{"extras": ["capped logits"], "init_std_down": 0.00216, "decay_shape": "linear"}
Each number is 128 + 24 x the weight over the matrix's rms, rounded and kept within 0 to 255. Layers, rows and columns count from 0. Numbers have three digits each.

# layer 11 attention key, 448x448, rms 0.0208, rows 178-302, columns 336-447
169105145124121064127136122127119116145137129126124141151121171149130142138111131141113131079138128147098091115123129179131141128117144114114155077118129125108146150107089101134113119085137126118106110106153126124130146136101147135151142138082128112148155124173119124126147138154108123135115131149099131096137094134140096152103088099147
117099073147152141127159097138159098121094108094138142143133146141125109123123106160136113120113144124116145080129101114065103163131083139105110128070110118094117143120118185106165141146129135168149177148104129156136136076116186093165136115154056108150095134160139096116077118119152113065132129114108137131140158110109116157085152166076
107081109152137099157160120177102141089093134064101171139151110126094113120152128121157131150147135118096179167067150127062110113150126139126125169124119097090146153131118120134159081129132116138129122133095137084146090131130147144097137107109112120108117136125140152132120126164150095130142132142126119098123170151121073118187142145151
095120138106126136113156188139173145194149089100107126103097083132139104081125132104145131153133132121137144143131137173138113141143081111129146115103112146104124120138140122130156107143076106154146151176158109138115142132110147076178135082164154171119141105102119102118120134059157116111132161144166114130169141122111149129085125134100
058131141111147150122073163117075142147065133162140049131121139135111138113121110173140110110151129128094143093108162128100122106138080120131111152080126157131136111130150147092140121128146127184069146156090163111132137130115127132185167146112136080115087097107116134108086110126137154096136151149117138170192152099092087146072133096068
120119155133144098110109128100151135119145119105180112112106146167074144147118103093143175128128139152105108093121122114142089184096091124131082133150162132132154133102095099139109094101100159151122173140137128098084151102083124126141171116123115155141096156126110061112144132131154146111136134128125136098162138117153115126131094108116
051167139130109098140143132109149160136138130144121109084101132155102077117085176173146116100133121146113089131188163124161184101111130143150136122129129147126145155146129161130092114125125137099113074147168153157179109101118134114114133153168151140121095167085131117181137118111132137073109150142141110140100089144161134153108109133146
111094120052122117104116151163119178142101057095134096120148102118139118131125099149151109116140115112132068158137083150101132142145116113143126149116098147141135109158107164122154118124131137145120138145107151148120110120103127086111127141109110217161055092127157113143109150123142143114096147132104114172161165183154165131138153135033
081109128094139145071080120116099102129136111106121105106122139099091149117119121115074137111147108099130137137098147104111133120129115128112116140155124134145124171121130125089160113111167140220092139090116105118101088104165123199092173094088121124120119100126090101164149083123137150105118091099151146135088146118149117116125137105102
112108105129102118133114137123208169121113136122127132151107077146131082092166160105139103116085148132139093142172138158160132140156140125141154115101122118104135118160124125146130173166116107104167109142157095130124157121111174090154122087178133141128134174140163145098132146107132121133129115132158118138146124127127144122132146099105
128152130146138106102120161126162131116118087145158096118108092126080166125144139113106148162145135117138084153123119095175113191139115128117120111103125143138135146137116145144122105132096099077111111134119066136119161123148134062099143125122114142133188113091107177134106124118088099101124145126084155143164137073146140145137122141106
111130108147137143116127117149158133116120136176127121147116116162108084101147074174118133130120157140172102168201099123103098137147087132151155117126150131116140131127112116065148111133152137127169096091123106131129154105132131132136122115093117148108093109100106094133158107146098112112139134124163124160113093110127117153110153158143
062144142135103114143152163131143140132119132148110093109152113120120131115113140146134127086114132104115160109109169120172172134150149127128140111120116119085151146127135141110139161130124119096142098132165099112125193138137138106141118115164127118114149150144131083119104108103140099139100148132156113138095106109125123145103091120142
133178150103104132129105132135156125139142118096149138110123119144128077135119121153097150117105135097144102163146124141134113130122137126135128131134105145157096159109103138119131084130073100092097118099127130152076199139159123106160134143144120157158196090079123140182115139092076111122110162106110146168137124135135166106137131094117
129126098145134127096136112149127120119129147124141137149142124120132131124132122114132130119144112132117137122131123153129119129126120110152140148109108136105124152141126124126132125114088104106140114114126139120125141136132145104135125154106131151138142123120122152099139154115106103122131116127140091118117130135154124108138127085133
156101119108134104140164136137140139146127142104137169150145121113147139149117090121110167139177086128136115132153137156130126127126125109162135132142134095157126139117148113129105122109133109132125157121102106097157131148110150141140127158098131139144158116125126130126125152101139105104098135091110118142111130137117117132118132116141
123130176147139132105141145137125133109138126102156096136066112121104122127138133115112122106109158151137190100109101109162136145158130136118140135112124157108139135130132125124118155166155129134134106156163117130119147124111183118124107125134132116104135154137128119110114110145132123116163125139151119099112167114124145150107122158109
126123114108145110164141108139127152146135127126087140145166127132125149120133122149102164126145116099100140129114163153133137148137153150131119146143146133154126130161111161108084114133149108138085140139068139110127123162123104139114183113116120124111127116127115141134102158107140150139124120102118134152138089145135125141085134128135
110131141139113150145103135143144136114099139169144111112123112119123131131157160139092106109115126126115143140114134107131131155122112127094145146114138139156128124158129151127128142165136103120099131161152111126135133091135091108090138109121117149115118150149123102134132122116139120141124137162119167109148107139136150144087142146093
133130118102130112153137109171112166122113169102084105104146157101123119149122162142132212112130147095129154121134165134120145129196120112129131108138103117128116139173163152107135099139121144130133119140125123164125098115125126180095128133090108106185116097126102133136117157122117178135077143068156140136117144138124155137172128130118
149147174159118125114158159105151162085114126156152082120108103124105145117137155104126135150110135187116139103111145133091139163121123119119136111122123122094103128170160125121125160146122133139135086133164103151108122124138177135126119119145115130102137110119141129102128108153112087109156103179101078120110118143147136118149141129100
128126157142111083117150129138168125120092116185109094119148104128143139097145119084121079165115154148127132095118086092119089159080145114086127117127107143143117130145095137123151148123107159115167114139109122089101167109126124118163150115114138117103172126145101121125136145101144124132181128132138080130058115114142116157121135112116
105121110113132121111124154140092127133157126103148118176160108147138124129160139097183121142142102141128119122131120124151109103122139167124117141148125106130107146113146151130104139148143112119143133116121110129138097171105123121136121106138118125121135074122132132107102117114147118185113151118128138092131159130140124147138126116111
156122131111094148135134129151142110095140126099139109119114132096124090156128129188144158170132130137118117144135131145125152136159119140148144151131143096112121102118145116084110139106147121139133125108165101159147094144133143120089126167149117120139121104125116152113128108120111112118119139119116115127137139128123136092125127132105
136131164130083147125176139148128132110143126129122112164088127122125130126136121108168153148103101106128093141135135112136171184126141123125126122109117112105130127108122106132116127136133084138154112145147086134101081125132121117131140127126115120140122138131134116136114087145132130116149121131122120139138137109124154097095142139078
180120150149090154137160134116092148123086128150172092128098118122113137109136124135177139154091147126109132111120128116149123155163143091083134076133130111110081125098166131100165179171073121157125132133165120151102087128164122119157120093165086138133134085161168152112112081111114092105131125106135106077109183156130131155120158147090
156098157147128120155190104143130133086064156179117111098086099123133114077096154124084112174112137142111167092122083125090085146123124098143106113118116133161109102128089129140129139147095158102143131111137130099146129102148130121137135093130099122115135102172128129116128122140138092105158080140139077112134119115105131147139114138116
098118103097189112101113116128128140159144106078122127074115146141123103162095097078124117065131113077168117133135104157123139092097124156154148136112110102145140126144141126175110087119098146137161151115103159198090172141103109147111136146124149134142124163110098120130123142167110133126096141102111119214124112163117089134157126147180
127147121120125150134134130118134113102148159133081166145145140143125151114141138127126146119147102137124146131121117162132135174142126137104123093134122115115153117075144108116068131138162099115149118100153152101137102142170146128128132109142133087123191171104139111126133137172147145157145126140141140115153138100120114149112148105138
109102135123130099106104125117132161118152116133115142095121142157122126136153118115105148152109132169105137113127149121126093145106150125144151121146123127135116130139131146122104142131144151109133133133128143128129145069107162109107114117117117146118131141118141132141130147148132136151131098149134150124108100157153107116123117128151
168112163165076119080151135189113137064128160162121124089171038095118109102173186150133143185081165177121144168138152095092105216104114084129134104141138118116126102180102155129158150111159195124096121122123074129172163107179155087091150130124119152120106149140155132088137117133210144128154089132135092174118148120138216100097107231049
114140106083151116166090125153122135162186117147159151137123150125122132188123125125136159076192055070124117140109108130117124092112146159123156148142097130130176153083162136147127083118091138101133070157120109176145103128103078155125165099141166096130169146074106126159117130129148104086102163122064107148097138134136069094158127093128
138109125150153124156129107151103122150089119146135124159102147122150107098086162152152099130134114118147129139138082139135116091152117133128121124128122147170148128146132142154156133164115161140140147137109166107173117151113124134189152109104159155116102054133153122092115106115110116134151140146096108140116136150102117167113131152136
102156176086113103097144103104149166115134145110142119090107126197133136113161117129087104090162094192070136094119140136083125117130151170139135121106118127131141147110123115112125111124168151133151043068094096128150097081090159154119117144116081115118107161150111084130138152147128131121112133148135171056133136135161158156153122085129
136152130157138116172117097164151106126117153103124184141161173115042102134192193130092185134161142166100104130138136152146175106111109103130118123173100045063120144120094117165188120102174169119095128147097124096175168084182096128156144127088104111103099124149129116119134112130116148143111057123109131172106174142064139097134111122171
155151125090117135120148134108083168128134164109130136104155106129119159131189089123170137166131106100112158166097194116107120164101119124087116183131142136106135118120122143153101163110166128103122123123155044106040170103166176118093132142115075125165158195111112140175101112132158124108112136085176078093113152111115109119171136109102
116140155148110128103116151059144120148113113140098132093128149129172164135077077140126116143147123209129175106128149129117092148148084164103138127121141169099143122178165115075084149129084148156116153162090128097104126102109157141156105107197144114131097099153116103148139129165117122108130142156128103120087105102156096147069138093141
123149149106134158157092143143147136087111127109097133135119153105179159100137121112159091131124109094115150125129119164121130123116119159108143135137107092151128150137121172130134144104160156126160107137119148119110143135114150135149166121140136162160149125090127112089149157138087087133164118132102068128100146153140097136152112108112
078154154103162108087113100095163166097153137088103112134068115164154130164089111105126129120136134125104148114159169122155099146144107134091113114062150155135150168149123152134108164127112139103164112164141145120097102059090195090109118146146132121184104135120120121096159189176150074148125123229144140081116125120136144138127115115105
106142143129132120090153107099160157151112135146111119073149150095148136120171115114165164177123129184141114146138203130137108185134135129111110137144135105120148113104159087157102126136109117104111122134154092160110168148148150080086094109164104119192122158124159143157102153100149126087103143100147114110157155107105172114065112134103
186155132110138135134106109138108141144135165171133087126083141129140156125128142132094108088144174126182134170141087119132116127105085168142094122094090108157112062181085137145150126132126136136166150144112183181136185171173212126148153121162154083104199128099098033047085135157141115117134134234139088133150067147142117121084115200086
139099143126151131148118120151113083095166122100172153143123116124159106107172146144102131166130143169090136140115114140103077114089170098167146118103152122077103150077121124155091144143205078155170144146173114121114082079116182138155121160122112108118114117068107108136137126155170155171105123158184150090148120117159140136178114135127
093122156118153128116136132156104089117173149165141119158113145146147149156092151155139160145171122090121144121087131159087114130116185069147165083148113123120124121112139111146115110117144126105123141144113098151119087134116071117142133128124162144070105098138174153052103138091109080162151137124195159131122129148107163074178150099110
145113186103104114108090147096124166077147139125156138166110130140152129145129150127118179095115100124129142109110085153127125111103138130126116099116135152157167160150117148132133108097156156152119125131119206108119122160137142131146155124036122134114144092111078138137134135137042154164142138128109117125086153131149115075168119111139
099154151126116116142117131073128103083068127111158133084120149130132113112116130199114125147126147172093164135121173107140191131153114124119105098086108093059079174072134192086144125128121135129139106203191178079190144126158176080100119173138107096097151111133113097163129069124121158154117159126147121151083159176145141170159096147133
079165153139092125122086090107102127123131133110057134118194143085145088081214143172155115127103150127149147151107192143161195161106088132139126154130119112089133099115124113117111145139134162125106106136150088134118164152149140103114125134133124173159103149119144092088171125133136171131109125059206098167152108143130113120139123129147
102140107142120157134101137132095150115144129149159093124113162131103124116134138137131108134073144160129114127120138127131144153116127152107136131109119134149150128120100126134158150143135144139118123152131158141111125115156183135137108127122149133168119145123120138133136128144092165136156148151123121129129143130137135148103100119124
158151118108131121086128117159138116130164139135127153135133133108113119118123118125132151122139126137120142130136151140120133129139121122130140161116132131112146123102126112132148130120107130110132138111098122143119140100126146148141103136114124121135127116136122150131119140117139130134157121141106133150141125166128108144122101122131
109121140126148137161115135101136111130076115134128113122128104137130129139130135126109113128128120122133140131143174115134119154153138146107118132127134136142123126118131150147122121110139120127099115158152095104118136143137080133109151125132119114172115135134134139116088126117146118135123128153136141150130075113123148133103129142129
165115098109097119125116122124144118138194129073113170172150157125137151123109109157130137137162112110143096140140129167143129124128129134154125141149126111156149134097122118123109131121142113145117144097058126109145113138121117121127117118118139118102115122108123132136142143114107106113131115108133125132137149118119115125148136079145
080104109098140135144103093156116137135146140080077177123170129122165121144103094153128129106151103065158128144153124147141160128160134157161125137123150153170157128129111137126087109129157128144105128130100117117131111124100097131090147129091119144135124140126111148143124152103138119151095126082140165147162092121110137126108122127154
118085121089154134135126111151092100138169135099101168144141111135148139146114109128127128098171079122111122113147145154140087141139142137145108141138163170146159149121114133102127117128134135158133121125096133124136132146081077152136128122134110132148125143132107108113116145127143120135129114131092113150146102124117126155123114114157
077164125091147148156087114131118105113166112104113154140162109129115156150134117134122109130135097107115163154108137141125129153147146151119144150128162156154140117121095153130097115148162132135093137130138133133162146167108080134120161117157143143162136180147118101148118140120160129147134128110133131126133092121145144136071115113118
147148151154084143104121140110145140091135133131176097144110103131087122114152161145135116166111172154124107148105107100108115155129130125116115133129106146080117125133131128136110145131154105127122140131149110142122115112128183117097121116118131097103142120130150153133110092094143126140129112144140118093106145120141156119126129145080
146142128163078148124144127115127111151109144161173110134120131144088117111117154145110131179106142171151156125126123098129128098106113109120129119155114115114102133112128114139129159149084114118120125121142088127145122110136191129137086138140143104105175099121160140134127092118144108115145087182091119122131173148131128094139137162079
073121096067177137142091098149124155152131105101103142134164146163149138115130108134152122086152086056141113144128100129122137105152155167142123156133133097154155132154118134118140093124141138113121110143105155114144134140104086136141153134129152143142094150111136133132120128124122133138121162075136165149143106114124113149077128129156
127141113131183127158097129151166102135126100094143146127146117158113153113126102079144158123126128097100149129096115164097140136107103138147143129131129113120141105149155160120137093094149146150146126113068151133150135156116117143131121143082147139133126146153107091125140143151128192142130130108113130144132135143145153146153109118143
129138137123106142148116125159146129107097158171134129125115124110147138109143146152115120136117132140152124130119116137129104131123118113149135133133113127135114129136108126105118141123142148120117132147115134135147105119159132126129112129129143128145145112125137127133129128133124134113136109147140111138138152092119147123115129129102
144134109147105137132115113168124122126113149145125130138141114091156112114138132137147107166134142150165110137135140101131124125121119114132140116133114158121125100130125132138130151139149141121128134119147114130154132140144129131129132126103130118138148115137125137133115119119120118128127143162111119129143128109113136096125151157127
118140125141137131115118110102152150123134123129100128105106119135114118112133114108097117099139138111122143128127119122135125143128127136115126131110130134144124131130134123129109120131118138104125128132139135117126145096124137119104121123144136117140130160118130111115126117138138127130116134141132121142126113112122110152127122145134
156123138114087162123125161155071133120089157142163109105138130086155126128150158148161088138124140125146134127100119092120099127160173131115145157125139118182086161123124127102187132152137148164111145155107094115159116144160122110115130109107122144162151092142137188152123129089133121121127144100132119139141153098124148103151146120113
170110125174091132171164150155089110151106114160140125105138140100105116118110137132102104161132136125140092129100129106136123115164132082118131132144122161112080118127078119137192128117134117123096137210174084091131120114166088109136135095133113130144141102137124159146115122101141106079151113074104074159127134062100160120076113175103
144126125148131136163128127142108102149098140132146140150118168114151122111137133143177106150136146114152135136144112126153118130155125136131145137147123125125127128127150154122165144147137140140128142118133121124128139155128117136171158121113137151119151096140151143126114130133118121111147148122092124133124155171128111137137139129141
146140128115135117093142106146156114125122120126117130110153104127123130140136130095076106103118105123113111115134158124134157156105118117150129136146123102133108117130113116137124115126119127135117098109156118148121127119161150112065116140143124117140168163109125119143115136123145138138105113108122135134146102126135128117132115142124
114102123080141134174100121143121165151120124123178124123138124148131129125160151098148121105153123094155113199153098133164162039108129144128120146128143195135159115125085139153171135104153131134131144156074144107172106168114098144187159145104104123128135115115119131141101126101114113100134162093109161156105189189152148147128123086142
121083089127111091138085174148114144141163150087137141161145099086161058138151110103146132114079181121183130171150139114160161132116116147115133109112116182157078117113134151186143172144111134144134099159180110159141116116154154142138110143107116135150182154131094158177121134143121119120130100151148179101136133180125105136105156143110
187129126109163159190114130119097121144149127146151142103111091171074170125130115087140181157088127111094163149144130084125127110127169095122131123134148173121132158094151182116139092117075091105109139112156085152161097122136098127133138087106127108105212115115121163156132097108108073122183091122109119138140115120123141144167137093122
117134165140091157109111138114114156148140143096153160161153120106146065126127126105122132127118098118136141138100107150142159172107114147094137109123121108116181116137193087109116140168152106132155132131152097142134121155123123143122120115156153157156122159122100109157135128195106125087139177097120120105116171125110125163120157110145
096106155129146142142115140152139123109143122137134136107130092118146111124115140136096080078117141143095142112148134128116152120100108130134111144141126068137114116131144174108120134131114144142163093097137157112212149126108160131174094117169108172121112093124141078104150125156103163147122118186139132065150063147151124165137098128124
114118122142147074126117125134109134170116138129116094139082167132170147141092128116196110145152120111129127119156108131133117130127102116139109120099107140165156138120139135118139120105116165109140125126111160129136140146092136135198166104137162168147103078151151116069134150121114105119149147134108118135101115178144080142118128105143
102122122145153109128112124142101118160099106176151149139094092135144138152079155153132130118153096125156143136146100150079148101127178135134124145160141165151151132142133190156129109126148137083140098143091162137194094147106153106119144089146166121141134091131136113137123127112131090137147161164107126122115113139133200117126156156068
194129107140169150164078130112147144162108104132114140090156113106161157113089101155122142133121072136161105093158141115154179127127152146122145126112105107098077170159092124111146121155115138083093113194122141105136110116107145089147113074207112126129068144119167164130165127143110130121123092193135115098144112089116123104061136124109
099194137113099114122137129131136102096146128113099172149128106148100161149148119117081175107101146174097140093112159119091120134100136136099128114153140159112129145122093139138116118105162146104110094079125115116107172087121164113093119137133104136159154137156091163150112108109130164123111131121115169123116140098130143080139115129116
097173186121078114110147124086121141100146124124100091132097147130138143116187073120148147127135130116128155136119152098111142170133089151104105099114118061139132108115108081100097118107124147131115136077133142114078149137166142133139099183126115138147100138140120120127151142130146136121106120110186129103149135095096113114119138123152
073171141131132109150117147167144128160122136134082154128132142096118114098136111100161130142125120137109140117129123161149135122120098123129126132130107057127107139116132147118145108118118171081141075119122151158106148084145172132173084141152152112114101087114171092089134104137130132135132080118082096139114091149142110120127107129130
138136120113127157140135118147124099092118128145145118108138082114084164103129151147107153132084138123116111140129140128102127138165181088138154103150101108099115122104124124127129129126117119112157117131173097138156124122143106122113139115125126109090166177119143115128145117086154087135131121081134139142134130106061178117126100143096
107147120165114144122160112110124131162117135141091123144159120130158121128122129155129070102120161156156180146136165117145154119121184174129097141119167124152085121108094158111121162108116120125113148136096164152150124138090195142108111118184143176181165116115138164129158129105156134124096138153133120114110074152187160152095125181097
156129100114148097141098138196167102132109098134135115148101125147138148159089148140122103095164127104189110135129084100084108107115099139177147159165116181131119111160113119097150143113126158144135173153098141107140170167154085094132162106110171123101162150133115105116149118132177155084145147132088091180131073115143042124061111176075
113126166112132141134132144132093109146153119140147154132124128142099135113095119143110157111114100125136106111160113131113156129123085143116138110100146139128112136113158131128120115122129158118110141099128135141139105131119148155094118122136121141114129132137144122097096160146107090137138141145104149147120132120141125129134133138162
144133100121128109125137107096134130114091123119111111147145127127147124146142126120138112160132153130121124124115125119107125128129146107115102138144103121159140118158108137137151129114137119138153120156108120113130142122137153095138116143124121113130140132123117133151142105121127134115114133141117111101133127127125131146136134124091
147124117106117129124135127127140115097091156096140150148129130112144110138145131125116119145138141134109150113113122126141113103123154113090120141142099134148132130120139120129163128140129104140146120136129126114139140084120132094144130150147132123142140123123106148140121098117149151119126122131157120105138120115122117118157138132108
137171104142121121122134135143121115110091129139098093118150136117110114142144128135142122118121149149142149141108103116147144152132170127133137121114110124135139102143119157121137123138161120154146129136126137098124168110162125094121146139147127102090128136125119152155128113123129133122128133172126112094135143127129138135103153126127
102083101126130120144120139123085141132143097129132136096120126113105140158104143127136118113128109112103093138136153111126146146122134151126155101121141140135119143109101135158085134125129138128118129119136104134120094119137115137113116135134111132153132118132157102131110145135119121136124124115141134176122134145112134130136131144149
140154121161109121137123147111142112115105152147114109124139131131149114101138152141126102146123134124135163138113097116115121135143140113107133139153123147117107105133120140123141120141153136112132148142160147111120150108134137119140136124118121118116150135143113129141120123141126124128144156151127115089126146120132140125107125119108
124088144114146134119114111112120120156146138113115160116101122121120159138119122087152153125143120117130113098155146135122156119105123116135109114090140107120147156130160128127117138102107112144100127117121122139147111150108128166130108159104118135119156110120133109119151141122128124132118114132150134158122136151105118148131113132141
127103157119155133111115134141162135133136137116119165129103137148125132124129114106140166133140100112138119110132156158153127141109105126141096107120132112158155142122163126119168115112117128138121116100121139135151105122106121132160137134102133130118123108121131115141126143143121119147125132099153128129101118142133106157140124116167
110140148118134117098148153140164140133130152107120123132113140166132164123155087119151153143140138108118141116126134157151140116125117129100119128117123119151134150112151122098175123140137150131107120136083128133139104125113128162164113110088111116139129078143089121164121158152090090157132145117137132093119138137168103152181144114161
136134127142100126135147116090108122113110134169141124106158096117133142122114131138105124129111136115104136141126152115114129137138118119103134115109129137113106124118110153124135128140154109136108140148149124118111114121121146130107117123139122134114124123153131116122122132137137129127137144140126135139144137101150175108144130118122
124129126148121141155133118125103126134121125161130121126158113117131119118118136154118126144116130123108151154104143115153114146138123114114148128143133142108104114129112157125169123130139114132108145153154137122121129133134127121129148129130114136122145143146127128103123120140133158142126154155141146107143128100134175119114127159096
121104144147112141131122102122123149103119131136142123092134126126143139119131118174123116135149116114119149128118107101150115123160134131091156137144128131149076133130127137074158133134131120147113157146157136133120116149135103133121121135128100157118129126147139147114124132104149161119125152124147143144129131086139151093133139153087
133128119125152109136113127149143085157176117137138148155132154148118113175109134098134102105134104152146110115146134158124142134097137109176124139112115127110138131134121101137125102105083105128141138130159120163121146137123099106149115137120157111130184140093110092138127131120117140160133124122124136143130096175132119115126112144144
152133097146118149141134117143113100173102123153151132115137149134146125135116131103112121130109101127137158153103120121140087176131121148133133122143134161136112104159084137153151125119135119147126142141150109115144152118127090097133141125119120125113157121132118133119121137111142170135130179127130115119140146123123176113111122185123
138130159133101126118119130103089108093093141125140141136122083095120136089139149139153111150125129106110173152132129118089131114117131135088121141121147146121160112125100144109118133113119121146132140163137127124086141145143140134149138124122158129146123134149100105124142124157135144159134157141122128145114127137123162118092149138117
141120125160123138163142102123124125123108134127117139124144117051127110094125163141115097139119155096121094121132102110135089141162115128117154109122122136159137119140082117135177137157153132144114139152114092085122165099129082110145191130139109127134132111144115150157118142137140137090133143126120120081163155105112203123118142124124
123122142158141148112121084120131101086108152122149136135138129104153149171112134157141128179124144145119147132110138116092119138108119136149125148124132141110113127143130163115121109119176118132120135116132135131137168155139134122143176102132123148107122116145143100119114099136141128119142180131146102171143157115106113109143104141097
114108117079107154154107099122139136141113167133142122121116148153127127137117143122063140096101174112166097128153093117127121141110160180153146116165113136170111127147124123151087119099125121165144144124118141132109114098142050133107107151125110161088241138080075095109104158105150167140120153141137144152145157154083101109091133144050
105141124057100140148122104129131079091126148131112081108127123093097078116121114144058141095128134148145138138135130129092151126121160134090123129126113166161129137105068181083137149175154123117140137141132098113106094079126115142080100138135120110132093117139119157119096146122133145117103081184140148098121127104148143124090132153118
112114112101141126126115156164136151122110155156118069071121135133103100000133156126129130100112127114135077127140144099102094140131120058108152127139133135118163129117122172153150166180074144086122171106153133182070168127164130167142059122121142093132096145132182090105128109120118116154105079152154122141112084171140157134104101136159
123116132069121137110162123131119138187108119116153147100141113122093117207137130085138135118143116143111127119116102148142090120128122218088091123128152164163194119145135135152086108136107146132143113211112101128121108136102113147197131139139138102115109154123123102155123139143100121121143158119117139109113133148143104157124128110099
077181133145117136146142143117149129100108185157059113099146137150114124110098118167204113135107157121122111117133137104098116151180121136139151148102125157074137170123098120138076144135101141133115144128127167146171100162116141153114072152138146071150185126161180087053147116108163122183108090130163110090137089136156119111120113156170
166105077098127128115126137114127122138155144065144119104130143091159143129123163046144137128140144143159121129121140096160114070147104092118139139143134158132100113123162085112080164170078118101158141171172165072138144165096158095192177139126132158157070107154069051126164145117101166113148121158162103138096141118123072141107122139119
102131153123117143110119109126118088169113107128148140125112148114131100096087110146138121086146119137125121142119136165132151159153102182163086145113129169108128140126078094139125126146140112144134122211128160130092115134109141074142154117149156121125076140117099095143129147126140100095145132115121103079142157161112137097123135085131
089146132081084078068159108114132127102138096116143175127155151193113125141171102067132135147132114126126103153116082099133108160108144118048151117133153125100138140129116091167123108066119110136108114240168084171064111119103125081072132147120098109106133116200134084167115116119156129083100149092126183128074144028152138029120140129108
131071128159160134153152118102143150095121105151102132134124088142129112014112123125113118160111101140133125121129121132182144136095161197102149124148131129096132126131173167157133136153149115096154158193155111126168098155153090098153120101126129084117135169138053151108163111139173094096112158133122125162097099130119181154125160131107
047122177145138128125116131128186196050067107100123138163104149125111162168145128082197146166119131088114143103127136119167104213163121200077090075110134106140151134117129120090089125136096153123129123119096175104118169132120119155172140139106099115159104116185083127137137129138115119092150161095106117117121110173107167146146146101141
109116161135144112109106116112116076149132129147123154116109155077112109128111152132129103163132126147101177122115154124088152089122123081126159123126149107162132150117155085138135112159099136094121123119132109162177109114136135136149158120136148100139117180127120083153150113133082155125142157122130156050114142146116152200135123146130
167145138082129115138130143104108142119135153118140087144108124098076115117128162139163149119130111145102119109120124142064129065102136154152151113103108190092142098085196146132084144120135152115136124210102152124126141145117138114135141141070113123131109111126150160090143119158083125133150134145111143090144063152130122025138122127151
078109167196161121107171144117157133177156096079121175088103122107092152115160115058128165141135108127116079073128132151140164090074100073148107092138126159119123129079149098135144113056138147151119073000134124143068159126116092156138107101084098166145135128164000143129127156132120166131141103084137138116149123073099155124117125122153
139117119124126131129117138140120107123151125161090163086134111165099126255135135141173131149086132132144113106140123105118163119080154123122118141124110136105158101149164100114133115166086111145148125061103084140091155119152131086050169123134128126116112131129032037146142136098132159146083111118156122157129143145095133148116119129108
160151090076134124129149153140112122119166138172115109168116091105103155182148157114104183159116108127114143136152152114130158155079088086151119142077152121102123138134169124165123148096107117127108150179095078117140118122106088142083128137128118097131108171066073159134115111126159134117101119153097112142166098118110101081124123150106
130129121114121140112115126139162127101114140101120124144144142098132125142116131130125140130134113146129145142144134136137098138140108124119132140132116140125142143136114125118121135123108128116120156108125150134105125142126134093149138116136122111125127144128131142114115120114155132133141116120122128142139131114145108134136122124120
130120114142127107129124124084111146147120111144122132121144109133112128108149123124139123135125100127123105139135143112112174131116158138142126099137150121125128136150104125163113118112158156148122130139124163111124113116151131155131128143143093149146149134126133143155123133122097101120109159159088152145149144138115146117098126136126
133167091146135111131128136105132127126098141140116088120168115128138124133152161137131136126117160146156130138104124134152115131136176119143137121145110132133124116124107137139147126137153134140156135148110136078130161130152119108130115140152118112120142147136131157156119090115118136131114145141138127100135127125129154139104118123101
129101140156138129130132118118161172143138107103095116136123135149128132129136099134140127117118088152122122159127171134110143153123139145154132125129160124097109130113134124129099137139152154123113105127107111144133139134116130133107120127140124122155125143126145123144147129140089136133124116111137144144125137144140129108115121125128
135112145108141130124137127127112119137157117120141160139111104125111153135116112118131161122144118125102099112141133145150113112103094130126102124106125131111134159113164111104143119130087114128118122117123117175138094143116143140153148120113119142113134118111123105120136145135134150145133121103145131160133149134120108124142118128157
097100104124102142131115119133100149120144104107123128115139113115134137153115138143140119103104115155096127116128149115113150141120163146123167112115128123159099142126093116166081156116148139126117127128155118132135134119111107121087140126133101155163122137143148131126128122147131139135127116123123153152101122145109138108121113137142
111151182125142123135133156135158119143121160119113141132122145143137123113137078137128129124138131113150142122132139133132120103128099114137086134124102131096125126120152120101182120132133140117126150137132152116143144129119146136160138132112132129103118117110117128133127120134107102115144140128142112120163127133126132137133119122114
154137143147115120127135107122139107117113119154141103112168139140135119099133138118114125147123124111141157155119107111127136120133111110120115128165099139124126132144129117106165109141139118138135133132141141105134142114144108115141120123117143116128122114115125131143125125109145127131117153125116118118130129107136125107137133125093
127141133144110148114116104167147136104124122134133119094138125138132127110112128153094134138129128130123143136109091106131115140147121111123124133123135143118110120128131139114155125151171128146113141121153130103118142109141119100089164131149120136151122153128129143114115124104161144127128140111110125124125128092134162105119141130087
095108129105151128104105142134095138167154122106123142145089085129128138170118115137139120113131107167125102130130142161102115126123141167155157114124141150136124121099108121157093149139106111116123116130133102180095118155127135137095155120142114161132118139126132146126139148122131148152157099116115149191143136149114134126142119120132
130102110132119139130126115121105118177154117152142120131140114109125128164113121105078130105126111126136105122123112151119134140105145143176136099129141139157093119118100123153090128129100097152127115114153111155106104106138096143124126156140122131145144122125125110125116142103150145158137105099143160156153118147105135109117127135130
199148118130134118151090134111090088149105107170125147147105097098122114116113133111137140122133108147159152146118104106091112121085146100155120146139128142103125113147105103173102107099108086118147136147146110140116178105140100124117116152130170117112135161109160138083141090112159154150123112155143151164161118128071115121105116182123
096116131135116128136118112152125152120142121125113136124142130158154143154132083095135167122135137136126149114115158135137118135140109122126132127126140122157115151143137134119151121104119138139131135124151151119112138123105111137123139150108108147121134115142107119110119143140106139141109154117129131106111116130145079164170139118122
157101124123127111139082111141133129201161082134133156144168127093136092135125125096090130117136122070159094128115164141149149142065133123161110105144133133179110132125087105175123117142115104136120150164154138139099097102136074098125129112109135127108150149119100100125143149114167120163123120092151151152154089153115141112102108143122
114123119090148126092117132118144101102172153132104126170098146153126143151113109126139120114137150134120123079153109169106131075134098159141175126105107136163139139120133095130093100121079124137140132096080117148130133146129118124097132106106129109143140135114122151141142150134112129149147122150116142144127130189137093093147123112150